config = dict(
    num_hidden_layers=16,
    hidden_size=320,
    num_key_value_heads=5,
    parallel_block=False,
    init_out_by_depth=True,
)
Each number is 128 + 24 x the weight over its row's rms, rounded and kept within 0 to 255. Layers, rows and columns count from 0. Numbers have three digits each. The size before them is the row's rms in percent of the matrix's.

# layer 8 MLP gate, 832x320, rms 0.0387, rows 404-491, columns 160-319
100:132172120118127170132134115075140156152118136105075146108129122124091120124130101134159125103094158171134165153150100141131103120114138106114098151135097156120103099132095135100123119144126142117115123126129109134120124091160113111143126160104131133121096147145128133111092166130118128102105121132123164139117132120179149158143119138085128142128174161128156163174143155123144131077141150057145153167117131115136121172135145138109161155166148115125139158091121136135177095126132094
094:137130141172121125158149094125146129127079124113093146143122096119146090168109099089132141111109173151098169138142103168126113142133096128126114132123130112153174153078092121117140117149139149100108165112113162100087133101126120136157152110127148144161093103132161103150120093144093113142161115075170118132118152134160152150130111126168135111100144138120129156118131139122077190113093170133163127139132145151126155104110095078110114166161138114125091122124135132128129109149138154
097:143141145124089142153139132085161108081133130142126126132164109152154113180114115157061146134121154095100112138143131156122143162101133164119158136095095137166153109153145139104121111084093114161132128108152135117156169129148146116151120112151145134114168187133163105149132109160146082102098127141128150133090099115105067097103146130142111122183131178173155122105122129116163122127146151127098143096159148131143136094099112119114082137123071097123091099104163140115134154144134146
105:146131132138111088170147148097099139106158165092113082133179123140148105096132124107113113125161122148095090139179084127084100130127102136124119097148180148146106115141115141134135109104121116087146134095140118129093174138114157134135140081084117147120124136120137130105133141090132128135124095137086116110118118149130139163121125161122129096117127159107090143145084069099134120164143135122109130159094153107162183154123104108115165127142112171168101121132113115130148147068143117
099:113151095117094153165141106134101128148125147134083095135106126135098168173152118142163139125132167120142112125118113103147159111170151112110094129144103156094118118089117146130101109127108133153129115122110134117124126117109150145099093122112124107141110098127096129090136172119126163097123123121160160120126130123128105152129090177157117130101132133140175091128103169140138122112082133069144141132106146081134125110123129099111139181157106162126115115089144121103106125097122149
098:087118100094103132113115095113119126101134108089088113127132104175094142159135143105129130146109133149150139141092110120109158137131130160138148119151079134138113139157091168161116130125110127143110124135117169103108152143093111141101149088106175088169118174150117097136123131135152132153095136107084110125169118123117121153131165095119144155106133131148138095094117115092103142122159120154085144078096133066120129093106131122070109140142178157133140138107153122166129139188148114
094:145172151094110141087107171100149123093127122118120142113118137150155097166133114111067123117086157166147100157097127165112129132076148150107122148153137162122151122167107160131145123136137090154159113153118128111118149135111116140177195134109110108121117111161095115135127116102151137148114105109119145160098127115159113146120123146135120157148135150135128111148105101136113155138136125104092121070145089069103150106127165077147130172128132093116149102167174127106115093145143120
091:148093143144083121108136140127123100092116139165113156098139158113131144150094126144136096147103134099108129113135107109158129137127125159131139100127110110082105111141119148129131142147083125097097134111126115114149139142163106094108143129153115103124148129135124118106112078149133126109101098097133093096161119152157122147099129139129086197106116123147093110138160157103115116086140166119125095141155132111169160086163144126090081140095148125100135139140137154112120105150126177
098:111100146135131189085123117131181102107101121157131120147151118109101145136151134127100136154124118136169170139123158118079095109177116114151088089097142163114122101128141115150103108182101124083118119114150158127120113164158158118109169101171115146116152115153104109165109137112137169145148133077145126141119118140130114122080070164154119106165112095166147077116111132137140122146132133165163092082116154143084122116094130133146117126140138134109120152131107110096179152153120144
089:152128128146099136135124182121160142118138112180131170147110149154162155138138138103133120135142098111160137100174123118131156086119130120113098139143141142149144111124155147116085132131126150124098110148096173117166113131168105164096187101121125104183150059085102118134092055104157122115109132113141141153121153128142146140103140125129119111142080100131118138156129077121152116125097153119092115138094132103096152088136123133157119132103122107159106139131144079090112091098111141
097:107159116156172134123132093124079121067146117116105112129179104140134151157104111114136142090134147141084107148124108115134102131129136103130148165133113150136134073120112116108115151133095152122128139133107089144150159110157139104079136062155118130166104113114099134084141106160134143083155173101141105128137123140142164160129176102142107130097123126113126130142156130132152104059160154111120156137148072117151134157100109155118117127104100102093122124131116149141122086114134151
099:101087136164150145153172128092129128117120156175117129136132129133103148085133162122141128166097099132154136141172135067107117112142153104157111164104141159103145127141169160165123102130094135130120115158111085124093126105168111146116144129158177118144136124124112136124132145133195182150148099118153092132179181115141151124146149105113127140149091162141122119080109130129134095158164142165085122142153107118105094105134165154133097109095119114107106081087084055103093121146082168
104:132088078137104087087120141088145126133159124158144088146136136112087115120121080134089145161096128132119129166077185121146153123134132121098144148183097169131119127170173103112130119057129125098125115095136140151141127146149164169059168104159140141136094138167187120130129114117173133139110151079132115101122097148134149125127115098094170111135122125115077105124108098120130131146163110130086116122166131147092123131125162127130137124097090163174105115138130098140087116107130109
107:110144148134143106131128103110096168126212108159089136117149151174131142114131145129170109091164121168104101166169144137115098111136120156124117157105168091110141164135120109128099093146134112105095133092120124124120134115140141149138137126077124130114114111127147135105110103104119137126131107178146167094123132117106121141142139104143154144099162152129104162173108150101153160153101106110156157140141137138100148131102134080124162155151094097161145135105129122111145086116111096
104:112153134129139171183105115149147134142143111137161132125133100125158171094154100110133122177173142101120089076149136052156101150152076137132131135143121150105132098137147142193120086130138093114153129157157132091172123141155131162147144090145107114145120110128161119113127148137159161163125140161108105114103110114161135065159119098096112102149083145125160172130152113085150146149146110171150147103141152144102111118111127108103092106107131114147126096110123074111153103099170122
104:101118109127148138154112077115171158141137128118087165102149121105121110157146104139070131123170108149145105100155098112140165142117162101129142146072146113148112162131090117142132108166117125133103143110114125148150160142107128101140142124133095113128147167129112116148116134104099102183108141121160125096136163154142155123150130144146116127109134130136113072120147086138101174139088109101109160118124165077091113092111132153120143104098111108153147122152109128100079139141104104
100:124155110077110154140126170142129110138156137134114178154123120150126155129154165145143127127126138143106171143180141072157152132120115124187111158102131125108179082123084113139137098147133124152117162118088121099132117117151122127176148148197142156130161122126080128098127134145154102126159130163177117149094088113104110084080096159143119125168124136148151126114153115077142085128131123123178065133181062134138104132093126134107115127109148135161120125126131097119154128150114137
103:110103127075125164164131145127168167163154127155117089089082127113139118129134172118109124141111127132147166111129127148162119105067140114118153125176117130126105135130115140138162110121124106127142111128124136134117113132145153120126143142168113096127092137146115118167088148140118112107107133143136146114090145127125089157142154159090125087085110145186135114101145101147117112129092102150118110161138108115085166147114134125085114102083122111167118132112118105128143109099111104
106:112112115128113123126141092114141149076120148164136139102119167128108166133133161105128143172154170124123162138114139112139143122105105109140141126117143151106115118146161110111155104106124121155146158118154145149152155138113134123098135101175083114135149149110153152136134091107116129148119130113144110125090151145099133123119124107111169106095095100171147135118161141142068130075122117145108144138127147115126139150085149113140163122149163133124075094109136150126096126147122133
096:136109120156115140165120163116120168110145126110127158113129125139136159135105131180100097102144112108111119120148138138143133154136108145153137162111114097161136154118133123168068090154132138154128139098166117115126151086130133134107146045118113131145148076116162143130090153097109142127134133113177116175133161125082151151156098158118129098134138119148131100105104128083135141165172127151173113085085137132119118132118155130135105162131148132086141161140122111115137112132114129
101:126162144126129138137162129100172123146147115121136151118153112129157104118143145119099167116140151146149154096113110107152126101157128169128130113165126128133102148116133136101098106123137107173104128103191148157125165152087147155126115158084100123130154169137108124087145117109160118172133133155167116117146106120158119114163163127119151099126167124103107100138147112095157112112138104115072114155131108114127109105164102170109145092108130172096104123084196126134168085146142081
104:152125093170105120084109157133108127128162149109083163133109144138080118130069093168155127132123147124106132140142147116149115156132173149164150136107132118117132102156113164123132111095102104101129145104144115158096098120123130127148116137123100044161133091145152168137137150107101134086155102099137120107146126099111153083136143102156149131114111133107146132104166141117154081096106092140109089152150124164119145177109080134099123146154139141100108115096115157157100138112150102
091:123103108115170181123135106140130177166099122121165127162154114145130094132173124145108118118106121154154168101121149178116121182111107098138151121118134129131174106113166110098144141133109126110147154137159093159124119115138137148181152106160123090114156119156134118103119117149140106122101136097140161111120157135137110099132110141167133144128140114150062122134123136133091136114169116136133134076157115087076101151061130165135156111151129107128139104124149147130114145077113129
099:110114078100114149141139095126144134147104103148137159105111126121106153140097105136122152156132157137140117152151106104102143126104102117173123169155145170162108109084146133118129108120145131153126133072110157127109093099112112143135102135145124147126165132160100119136121120148164142119086138131175107108104111121116097091138111147128118178122147127160099096138131133144137116169131107134130112121107111163116151156103152137164147124111121111195145137148134121109149107104132164
096:104145095125127080117134164150144113172139136107132119115125117134088158148154146112103100123150114156108125149145133189109098163165106138086094152137156094157103160145088125093149141085131105102141129146089162139130147121108205104126160115155108164147143116099151127155086130083128181117135139127131072118116112102136160168094137084131182099101146132097110118128072099155162147108107107111084128107102155104164116115105095133146127119163115123131131134120114166098139125146116121
101:106088106120117137131158144113167138101117136133138142153121145150102131146104100112144128123095108151134099092092110177089155111150152149114158105110083161121108082101122148141115091117090127093141156165134147158091119122139165156140140157138100087092119099159105158138106125109160153092141114122168117139089144161148096156149159144145112134145121100136165152181213128094104167136106179086135096154082115119108192123156089144159154141151117148109118156093098125137140138131126126
103:145150086110085100109103135127116136166118097119087113138102181158157135141150121163109115133157094107171120106101154167147147086106142134164090112117140110079108124158137113154105130140133120131085120101120159125111147101129151179124129118176139142107117072134110151114064170103114126157129144149125142118115169110137162089144107169135115166103100122164104142121174141159108100137109108076122116104155100151124141121102148127131141140155090136126116090161178092105140122068115135
101:170093136139168136149096096094121144096123139082094151128120133118138090100146101142157139131129126157151095131148138143086159096103141107111149134104100147148155117130107110155106112087132138113151063153124124146073170168095150136145142095168137135149095108147104125086091099134120108149120101154149093173110120109144109111154145156140168119121123115115110105162139099117110145113076133186142171096152135127112153090114135117157103162122138120112133117139113127116124108126149087
100:124151151119090167115106184065126149103120171110127130093139153089128138147136107139140158112108164142184128110107138158133134155101094128083110143083167127084126109161134150128114131130087113104109146125176119121155153132157152115112098078162140089150101111154120104131109129115127143173131106127106138134149157125087141126096145106101128103137128151150128120135150132131099136099113123140100145143146137140128130131098135133129140144130120116131142115149081097116129148157155174
102:130132099130156173163088136148096151141156146163119146147091086120097126140095147171129133128114129132162121118108112115178153174117140132171102123153121136102140111076159138152121137139124134151108075089107122144136143133164146163111099159112150109104163114156144151113131157155150113108130102094120149120143120154142059140172139141098167135133133133110093108105131129129147149134144129135084113102116157157133115154135138142158134147119116078118148098136091119166122123111118113
098:106097121060113119122142077093117146144131094126134091094162159106136136152150149137124143097090148111150119102107177148086137103131122132130138131137097132094137138143139114169121106086107131123132111168152115163144129113109126112122161101110145091149122132128134075122133141136189152123146097122133088117114166114124166141109087151105165095159136115124132125145147127105117105110121145144085107112144108136133127140081118156156137163144130173121111149136137171079124140098152097
093:146172142146126116146115118130128104130120120126166138162137152141116158133126133142112133127161136159156126101123153141137090138130136150159136133098110111126098121144111137159153098135121158116087146083119170125098117099120144130099094107070144171120113141138111112100141133108118120125159143123155112143173111131145070111141103124077100151130106156147156144101111110153125119116148120130131135128117085101102099143093122114108172121147125118138168141171167136140162128155111122
104:134142094083163122094131143121156161136115135114113143127120131111091106111071147128114124129111162180098110171138124116127116123107105127121137161153125135153142175146111107137179159109102119145116112137168097103069132091120120102109109114167149139126139111155110074092129120140147138159123079088155168123118149118108119112141152134174154162135111133097087109113118144139115111113125119134089150115145118107148141089147147126169101093128129153108147114105158111131068133165097162
097:156108110119118149094151109102107102165112142135116146125138116100150162113171125139095134142102119123072111112161095121128112141121136140104163141157088146159141154076154123128103132149146154150158153175091144121134159097105092094120163138146124120128133127135130133134138137143125108144114163082102113129141116149137138149155147136129152159148132103159120156148128139148110120123147131156123125139080128099109149152144146073142159129150168123106166137139155146128112124117086130
103:130108110123169126075083167101141102153096162160105149141162130156088152175127131094082138144157122158119140144126088098110086122125111145145114133107122138086094126122116110148104104166114126160141123136125147147112118113116130141151098101170152153152089148159120153102083108104118070147167154168155142135125119138095140114112108102108113130131105122095090119130184152098134145112157153128100091109128099142101176139123115159114143146123089112126121076133126148147086131129140155
096:136148098158146129128095118104112153120131104144071155129133178148133099145174127108132149097124134114149124098085124134111130158133155129133125130082150088144141146118088146148131170126144124105147119133146147122147131170082103116113139126182131133127109113121123144141142148131154099133144174129131104135161136110177136131118140147089146120110100154130132149105155155096103078102128097104111117155147079191092110114147118124115123121171104123158116084138117166121140156089139113
094:102115143095118095123149126105164117092095119113131142123099115107105147101105139103154138144144113092147135108146114142115133126158115102125147134121147105112118109131085133118116145097157158122139107135100139152156112114149150135151129098157149128114134106157142133155127142088159082114139145110113179101095092157079100135101182162112124129100116167135121120142119129092128135129079116075128159151100152155130144144150126087122138109080161135149156176107177133137125124130121109
098:088126132120132156187096112139140077106145144107067101091130140131094103162138140098094118154137129097132107102139142154172158113113119133128143155087092116128133108150116106119126104143132113157135115138087162129141139170099128155103120115129163088123121165147128114130097108123134114181125163140125091089130123101124094156113148128095173126124155150141131153204106135124112110135091131101118101178135132120128158121104108133175123133117145127161107110126123139112131109067153125
105:103155138143160132139112139171118121119147107128137146123146161117116145103103113140148110101148151123132147111135087127139152152151111100126079142130159106149107137099123146151151105140119087191083111167111060146117162107129132141137119149096104132116121103118156113130141135160154089157101165179155152113149155146126138121152089158156171107097193141121110134171139135139093112155130132169112167119128099117118116113136109091106157121154119125094106146143115150136176185151123167
107:087158087144085099149139097108150133125182142123126133118137121082158146129116122112139116136135160119145134098144113136095120102096111136126124130106111121122141096117114140105103098153151103150108108118112099151133145093128105152130099140088134112150165143094143143108118118160134116149104176133135190128146110102100133097136096151104123121141115140122124124116119121119100136154151172164141120153073102091120123175131118141156104155119152105169147091110097116096123075108115137
098:131094115103143091137111114144106143108176135162125129148137161113126138146168175128109139081125123143105070115116138112145118158158126130096127128158102117121095133160106116114137131101152124121151123102136112144117123127157122163137081158149141117140136100106094096143101124148132087114152120146095148104142099147101081144086142123113121105137194153156091122094167134095172122143152132130166161148131160149082109168152124097177160127110130135158122127172105112150114125106167086
098:199130108137127130121105100156135165137173124115143159103124130162116135132135142185141148140126131102129110083103128125160112123125150129104133181166113101164138109106182142161123149113105113125164101131159098146153121068128134134107115157154107134096124130158095083115129140110153083125116161164144141124138103100141100068152127155124172106152140117124136184080136159150159147123145155126097079101109129161118145092138118140089134086150132142137144142169120075124120146143132137
095:111112114119108113099086122113125136123080143110140187131132105095152173133105122150112116145121155106096105095131081166098143144141131132119147125109117131151136125111119139157120138154112141116098120121090138142138116105092100156139149142138160164112133137167131137110081114142157127116106106157113120146127108122168160146132137165191095157136124121141117148106110121095146115147166122104103175134103092169161150138107108153124111151102131098135122122094184108112090080141160155
104:134115139155093142088128089128101085162157122100102133125168136142090142137153164140176139149140149118109109137183124174092106120116143106099130116106144122152137151115099083151130110165109130117086187170116131131132166154186147131125114091114145112141164124136136128170104113152105134077125093111150146160154156146143077135094141163157117142129135125157157155171141152120087103131123101121123114132106155144127115164144132113053097129129143122140126096150150154161144144121102117
094:099138128197167173140089120123163117123156144185112129132153117146117147159114141143168171160139160139155112110142090150135139139102149146146155155129132115183145110154120152132128117136135139150102136110171083106121129120134132160163134112105160091129135111166118133146144129131133144133105115102086110102138149164178117169111115119088114135132155147081133089102111107151116134123121121101159139100114144125153142111129153127092134177131160149101097127110165100158095137113138155
096:145121097112160098092141102116151146129142139129150111157094114109108169149108160102111132165128166156101129106120104133148136122149121148134092104130098150113161109131143127169120153112106086096089090139136106146116143104121140091119106116130115149103125137135081104110151115110118139122190133130121161175147102136154116145088107141148174139154130109168098098103110108137176114126106133185166116147141132135122108131148088082145168112150132137122109105138117074123138107148114178
097:192096099123104136099135120144097153129145126103116137107163137118134177124153114101118122142156118117151141116127130143158184155148084125143141124073133155155126119119136111092140151137149133119155101139139127133101135118112177157122137139196170116094144131128107095146074165141089125141123100131133120110148138160133150147155149122127114126147158132158128103129127167139096180133119117115158075131143122179153121120122104148162158107134123169104133167147102112136138111085137132
099:133121126123155108106112125074095120098101124165111178134131128150145126131144140159163121131171114086133129138143133130128126129141147144113126094147177145140103145106089150121131177153103166082127090120161168105122130132177138093085137120114121140116140129156115132088151105156127100134129131157127101083085087112137139148121117123112107142116137115138104155095127151168121096118126102113111128157110157104128140110106143122125124150067148134123125138076123114120140089120068130
098:106097110131140128173120109130110128143104115165090090143119100159147105145136165121154104148075153131157128113162149168152162162144124135114127118100162138157121140091138168142083155162134133093134163152159135140104143109136095130080117137109110129131101143124145158147171096160137140116115186131162108145122145097110152148118149127118127124157117161133133104145138140128179152153174068170101162090103080137130108145113147128110131136143108159115119156107105162110083141174186144
107:120117158131126142163076080106130113118106143152102103123125092131142112109113120113143139161133145138129111134106120159122152088106092129138125124081143100101123181192125153158124143135100119126163119156157142119097151126126149164090117131146105127116140093182147141102076177108121155122121107093167117173095148147151148123145145123153155134125150155141124108114136098135142121159155114118088148142131127160136157147129100091133083104101094154067144106074145127132156090083148149
100:101114129139118148133152103128139146141112117087137111196152086137122101128151110146135164112175129169132119142098162135147125142133146099108161110094106091117118144132088117140116089163084139148140168140169160141138147120101140137179114111105138113118123125129140105119141108127128149149139141135126105119128149114159123149104146110134103126121133094075084096129155126106150137145123159142100136089118104128161114108114077118114158096113118149161115163126102112129121123135133138
099:101140170109118103097126153127117147149149123139126158077136111123139104174110135159108128089082101149101099132102169141155159140120128101133113116122132100160125129128123141163105118155147137127090136101122150141141148105137166147134166129109114119111121096138123136072148164143100148159163134125153088148138128093121115094140145115107134147154150170110120155101093119093175148121145170102092138150084134104131109104155144151142144140130125132110129145120112096128097153139082146
101:158142160130095134159157155139175138131127184138161116084129153122118137110147124119131123121146118123132100130128112148119149152142112151130147115138109121181124142124130113106114125129082119153145123122100129091149158141108137173138117114138113098157137185158163148081111158099144114154138139157128103137096106138108059155128178129164115152118118161107113120161162152112155159119131137125143146110152059164119156150105124154133154124094105155123102115147143130127125169083174132
096:139110080071161099152095120131101155142115099113150147106169170101169091098123124168111145144153106134139145115112103118193127086111112140094119132144146139140119130091109099152128172123137119184116138118095090151121098125123102139162122091091099120124154095125117098129150102110123184127099119108134158101173108143108132119107160128147112153100151148105129115158144140104171138106111115112131136148166149123157113145141121147114097150116109146149103126122142126075148124109096129
103:086165102174094127155130090164147123120174109096136165150108131129134154111163094162142112080100169085105086116159100134142146112127104163148124172103127130097139123161153113128154080136160130147148112098109093129135126073118108170116122110099127165103124141160131182157108139147124138136117125131122178140133120106153148134100149151163118134117142168142128156164130120119201150079161147118114124156126102103098143144078141139154088102148115158117165130093152137155144105164125148
108:143129117121101143146122117156091113180130094106104112137152138114124111164130121150112125179116134110141078086111111151168124107097084108136143151149113160090083119103151115157141127152109143101142106136086117124144172125136173124112114127116130105097112120155135122119133124110140126137154105119151145115131116114103126085110120124113173088159116094158105121148177161086098111155096125099160086114106105160113127158115126129162130158134097135112109157156171086141136151093182121
103:092141123135050135111124096122151154120204117091143096102142088107157166120144130132111145150108109116114089097171109111108118146134160171074079157188144147122145154164118092154092142160107131143156150132116138141123123123136136112109109181140155094081150073095161104153120142139111129125116110135146192118129117148107119169161132147116168103134122117119133128113116117113104102147156151128121116127091097100108131113113162115113112159095095147147122133134145109095122134143119149
098:147140126063093108131135162118141127108143136148081159167107201154150153131155102116119126159143130162118099105145122131142112103124116174156172125117139117137095112121069118095141103151104113145131146116167174092114092116158146089129172124156140109138180132138159129101104088081103153167124109158116116123090143134102147108171158121096098120076105132125128091110119135103128108133121158122126149135124110114113138125165142159139122148100119122170127137069137089111087141142160143
102:126114142118121152096087141091139142090116134119154154175150126152090165102100150152095110166124095153081137159098164102130145112131134125146155125160121104083147111089095114087088157088122097150152141129127130158143100152101140088140095143125099109142146173130146116092107094111099154102165164155114068122105105172166136128080086112113136098089120117133102140146125115114156110164123125115119087115116116115090105136148149113117104092103141147158156090117077099127108108136100090
102:123135070142129130109134160107118131151146136126119154127111138124112159122114138166103099124180131118148091146139075095140134134108147094127124173161140105118105109122107117104122107119149111163100118151149130127150181081123148143097130101147164150150144127119133140117092134081165123118177155137148167103149118149117118091107064157108118091151130121130124153138124129081142114168113117121118094156117077089111145181130155106172187166103134145146163100142155132137125121077094098
106:121122101132140135152169130141123128133106115149122145106100128113135133100135154144143142129174114106130099127129135131137127104119153149148079189139136111161093146153103157141125113126143131098152148166088124165109163153168149103079147149083154133115122144203112131103161109123143144126136143153130154151138136114120118156154123125125155129121108108124104104117138143135124119090113176156110124132187095135161117127135108091086125160118093161118108147146108119092144105124125129
101:100124094112162112145083148094138136141133130083093127115104111103137138167133123154118117145143135129135145071157144122105105137132102123103146189127126143141140114106119139166153104115159121142166087121123156175142098148156150124142136140140157141129146146109117093146136130082106164160166090142136141133153113092140150144152128098157103136117109125139099146121177152132204144091145073134127097126137131099118147097157153125103115145133121124133161118117115132134136111119131130
103:146106076103077145154126104103164137076109097097059123102174112165118143133126111092115133165120152147110095131152114154133139118130159114114145100140100150091105091114109125119134130150108079121125130099101131135130130136149114132111147157129095095085099109119146127133175081104141103151109147126151138156139167129117141142069145133128118138162129116133122114145147139151100167140096101168119136154091143146135109081115093105141152164133115105127109152131135127144156130141151123
098:151142126102137122131137175152145123110104103151055169123163103121119124160127129135120168119142114115154173155156096125103079091143152119161119165147142175145127111087144166120110114161139118144118124116104120133083096107124140141120199144139127119125158115141121107131133124149104119125131126154118104107117110137158099150108092129124100100137093146092106131147172156147123101137166154096105168134100142116097105125137071128101135098108168128160121100156112083135074129147110109
096:096097130165128127119124152149162138090108129120145171103088124096139094128167137138144102110112126159091115096122114089094097128130112108112144159163120119126161118104101151137118088123153139163105122120130135137128130097172149138122116080115134119109144129125157138120105114132114139143143151114167156145116154131182121081142085139110138150111175174120163075093110095114130117093111128163113145125135144076129123131146112118127165156157125154088108143106093115090115118155076174
102:156128131129108125099124114096087118117162157090123111109144154132147150165116166151073145081127130170143097120151113174124172149146104119105120129113114130122114158127124125129113132145119105134142146093151162125150129066107134161151136150166138103140143143118139111163125110111146164144157087118139116113149101122163124158156124084105187131157147162132141161103153128103132132102152113116145127130160149083110111129132099113141078168129095108142136102088144078114068115109079113
100:138148119125121122102144117139139115118158136171124154103128166099092091138125137124125143167146129121135124161187133136140170151141136130120106165126131138146173115131166165127123080126145134107107105156128106102168191093096140105139152137156120074129071111135105098136136081114159098195105097140115118115150123131133111111156127128105170102145138126177092107158140129097098147109107138134137113112115127125098090137149171115148099098147113149127159126100096102108100138103159167
100:110137173101151175096128112116126148086094159116135150122104101172171170152094099146089138140103134130133098114126150137131090096130139136128134106135095150197162086112124110073142103104117124106126128111104177114145149151179118151092133124167119143140101145154151158111088101110155110115164143139137097130138145136163078125172162114156116120133157123184169152121137157125093148114117123116110144159122150131158144128105082175145129128117125119155143097137123115125144147129113144
093:096104149135119144138137094100095121116119133118137122108145144113130099129107125128144161115114101143132123159095100111168131149130154138117139159129159140090105121155088101080121111138162128078157130126139167150145126124178159080136132061117156132115145110123118104144162151144160165155162153148127114133164128150115116103148113142107144129169137106114148136156129105136110159171099088123152114105101100118111131106141105122068142128140156125104097116145159134137159144100135158
106:107105100163131097149137109118097099108102096125149134151149132100134102106165132157141156134134111148125130120156124094156146159122074107166111153123114118118156101096114114111098139099141142169100095106118124141126147074147104108170154127134157160099104137098123142103125068126127132159159138148093133160145096125108156091108091159131141157111111147130119175125167137096101100123110171132120130150147123113159129147176163089172149132140121111158153104134081113136112089129099115
103:152160074128121109127134120141103135121146113158122119112122163105141119098104073161147111125108139136125110110151114126130106079160108144153146140123121120135085121108114152086115126159106101113119107139128110138099121156124157164073135104158124166141157114102118140094127105140092151114133101118155110104151130105156154167167089160107113095093149171109172124094163109130135091124142117107138090116161133155118120097141129133121106141144132115105162100152088125109115118104143125
093:125094080137113097107093120132106126090156147126114143112098103075165124153187141162151147138128148162099138104097149161093114101104108131125131128163168154128115173105146134143122128131154147100112141158138142139108114139150152087150119143104126142086174119150128122120138141129151100160152124134128143168139128143148074162105129109126119114172097112139131148151121091112158161098122130102086089085131114191127104099113138104120167164099097151113131114085096147123104121151139181
107:156113119143131133139156164101109129150153132126097146123186154073113123096152109143146155111125121127129137120116151111128150181111146101105068153160156144123147147102113132105131106103126158154132118159175114122096119162121129118142154129125146139153133129137083110087149099112139118183141143114179113163111172147093113107112148154112180130113137125152150114115086113137130162079109104105076174110145102170100150124136144089109119127165122103156122112111156167109119110154142155
093:122134116107169104148090116174083128121180124113119128155165087111154099132131116121103117100140110094107108165144155115175110123129144158138137125116097118161118158108161123124151129127087159112165122162162085125136178149103114150107122156102115118118136131111090124116150144127118102117121094120126158137104176127149148124132123156161110128133092109118126120138134102093129100163157151126098135098174133113139102153132114102135157120157102135132143087129118109136103127102168115
096:110157140128110111127149148086093134191130173100115124099111157139135130143099113131140098154121114145097109138139118100169154155135125125129113181169160130153134186160158150126054100131158138110109108143088150119096155084149132092141121116153127086076117122131059098126127107137144132120153111122124143125148105115128157104159154189124133130154144151158136149088140146130123129106138137087097136118131129134145155120126124100106097117132082133120142135114107129071110167151105151
096:132110102124144160143088136123166121160152161101136119141142105081091087128146167128087106115097103135128091137104187146144127096159112122132106123147117164185165129094130119101128149115108098171145116151113126159145136150156146146129093105092163123133137161105104088146079196153122126112088143155145100130121132101108133159168157120127100092141163127143102108151121130154098111120108125147084164147146109104080112122117126136136128127085136162087109101121150108129123107111118117
099:111118084158137139128098146135086118144136195113124170163097170091132152123110128134155136149118152139160150130114125120106099112073076113141086153171167125139086131123115116118146155143126098185098150175095107130114145087161141096114117094127143136101111115104132150153087180133089094111142157105170111121161112136143134138141133089152156150150150128175156146105145157138099100102117130111144131134102138124126102137094134052139134158112134128163137105146123161093087085133105115
097:168088137169122114163106106154104089179119135153116111150102101133097145108126124123139106175137149095159148128110131171155142110159103127136142135095123104180147125106100081179147129130147165106121139156105109181159132153108128144134179122131107131167126114099103107115080115112100130120142157130107130145129147119136129096122094151153130103130145148141082100125113111149089105115157130153101162159137137119158160142149096136100166155116114133141124114151129144112096128097133132
096:079150136150168121119134085152094086171144132138138127096128134113132115103159160113135105152087150103142124144103160124143157076115111105043096106153100123109141129133129109105114101134106163166095095152089104141102167147158169112104100162147102138138145114128097150145154101130150146113118100105146089126124156124156098120118168128157117163101100164091126140106120103107143097139150091111076174111115160110112121156120105124089136100119104109178106141132108134102090114129126134
102:136145121125068125151138110122118144162142102133114147133163163142118132142166146132137134107133180125101142093175113141163135125145119149141136136104129109176101108108141095114131147129130132151112144104124125147132126093105078146105138094184115083079096104113139101139129138152167099150142166143099145102103112122141146128135120177113160131108132144138117113160132126142138119120157090132121109167110130115143114138132123123105163152106102121118124155136152154131099172138137161
097:073101146127131104147123126146142117131146119111142096109112167136110145146146132157107103104119105118121104116089150153127167176099086132122163140144120111128147136129092140114083106116144116177123082153136113153109120103142100092149105181111154115132147144111108133153113137154156130113096160138096098129124127131124142122142106140125144156148147164101136156160162098082154094139168103135162158150151085137102101110114094097122102104112083198134102139136093147137109107111113135
103:127099105106104088121136151141132133115096134100128170097143131088156116129129147079139163126112129107147100147170168155132086146081181111142099142132116174144105107129102100120108089127093115141115111131126158140129118105124097121132181121136131084100094106123150101169153097110186110154160153158074148139150113164126128092101142147135102083165151126102127108138120119123107129113129113123143140152150156109137099134108109113150157115122142128101110104080090104073128064164138118
096:112102143150151120175119128100143125142148150083127108130125084107153082140148126131112100162123095110118119135154135107148137128105147125091111122152134086150136107101115085158149102133098132109125119134101134143124158159118117140112098130127128149140136142112127153093123166113156155142143112115160136145115134151114099127092147187125141137101164119150102074126086125158139117140158149125140140096126136111155112127114121097130128157133122138145145201154103162128117131117088109
105:142116094110101105127132135098131098154139150126105120102154144134133108125119124162112144153091095153145107139123096096153125115124136155128120167152143100119151109109117110198090091079111101117147102130122150112094145118142097148110171136116081130160130131176122142163108126144104089124113084076168141112151139106129160073119126107156108127100093169071118116156124093069126115126125094174107099132090158111143119139103149126134139147134130112143085132108104112157136108108086108
095:131148080141108153200140085148082124157159127106138118141129119143120124117108139161144136131158145128144121139101115147135150125164153070101132131127132118137087163149155177180092106152166131138081144086104155127123143127122128154133138073127091127107105135133131102106178062132162148126136157096114118141172123124133172160140158168123121164120098114113112161153132103105116122131120118138133152138104134136167155142161141141128102173154123125140109156141114080139101134110176108
098:169122127150131153084117152143128136133110144125154130129147179155142147103141087112105169133117071151140129123100141113116099126138147138164093120203141167135152136123126127145114160129082117138123098155094144153119178140171136114094126151076101154116134136135121095104115140121146108138146108120171167124174149098164143150118113120149135123139119173132090122094132158114158097130151107140103089079138103134125107152118156121132117159150128112152165134116141099135112111064163144
097:084098151135140128138162111094132195147131142143106142124132119103103101141126081099161100141138129101153134148097103102150128083078103127141146143143128162111130150144126139162136105134125166131097137132108118123137122144110105169109121096144149105114153094121124138065112139123131069147147094141125107137109147121121148159140101157133157123128159128121180119171158176120131133092178143134154135129154090146114105147078150095063144125123147111154101148096130159119130110096160123
102:070145140157142189150169143133121111162149139152116116147136154140149119111172140137141107075131110113121127127104106091171149118149081098168142142143106113117125071087096105105138099158101132119093141163129151131101153116153123121147107106134098135113117087141097139123118148148081168126171150129153103094158134154164124098101115118111129088140120154131115157088130120105130094149105124077107148119145108128135160132099151144117161114164145118101161139127120102097109162110085146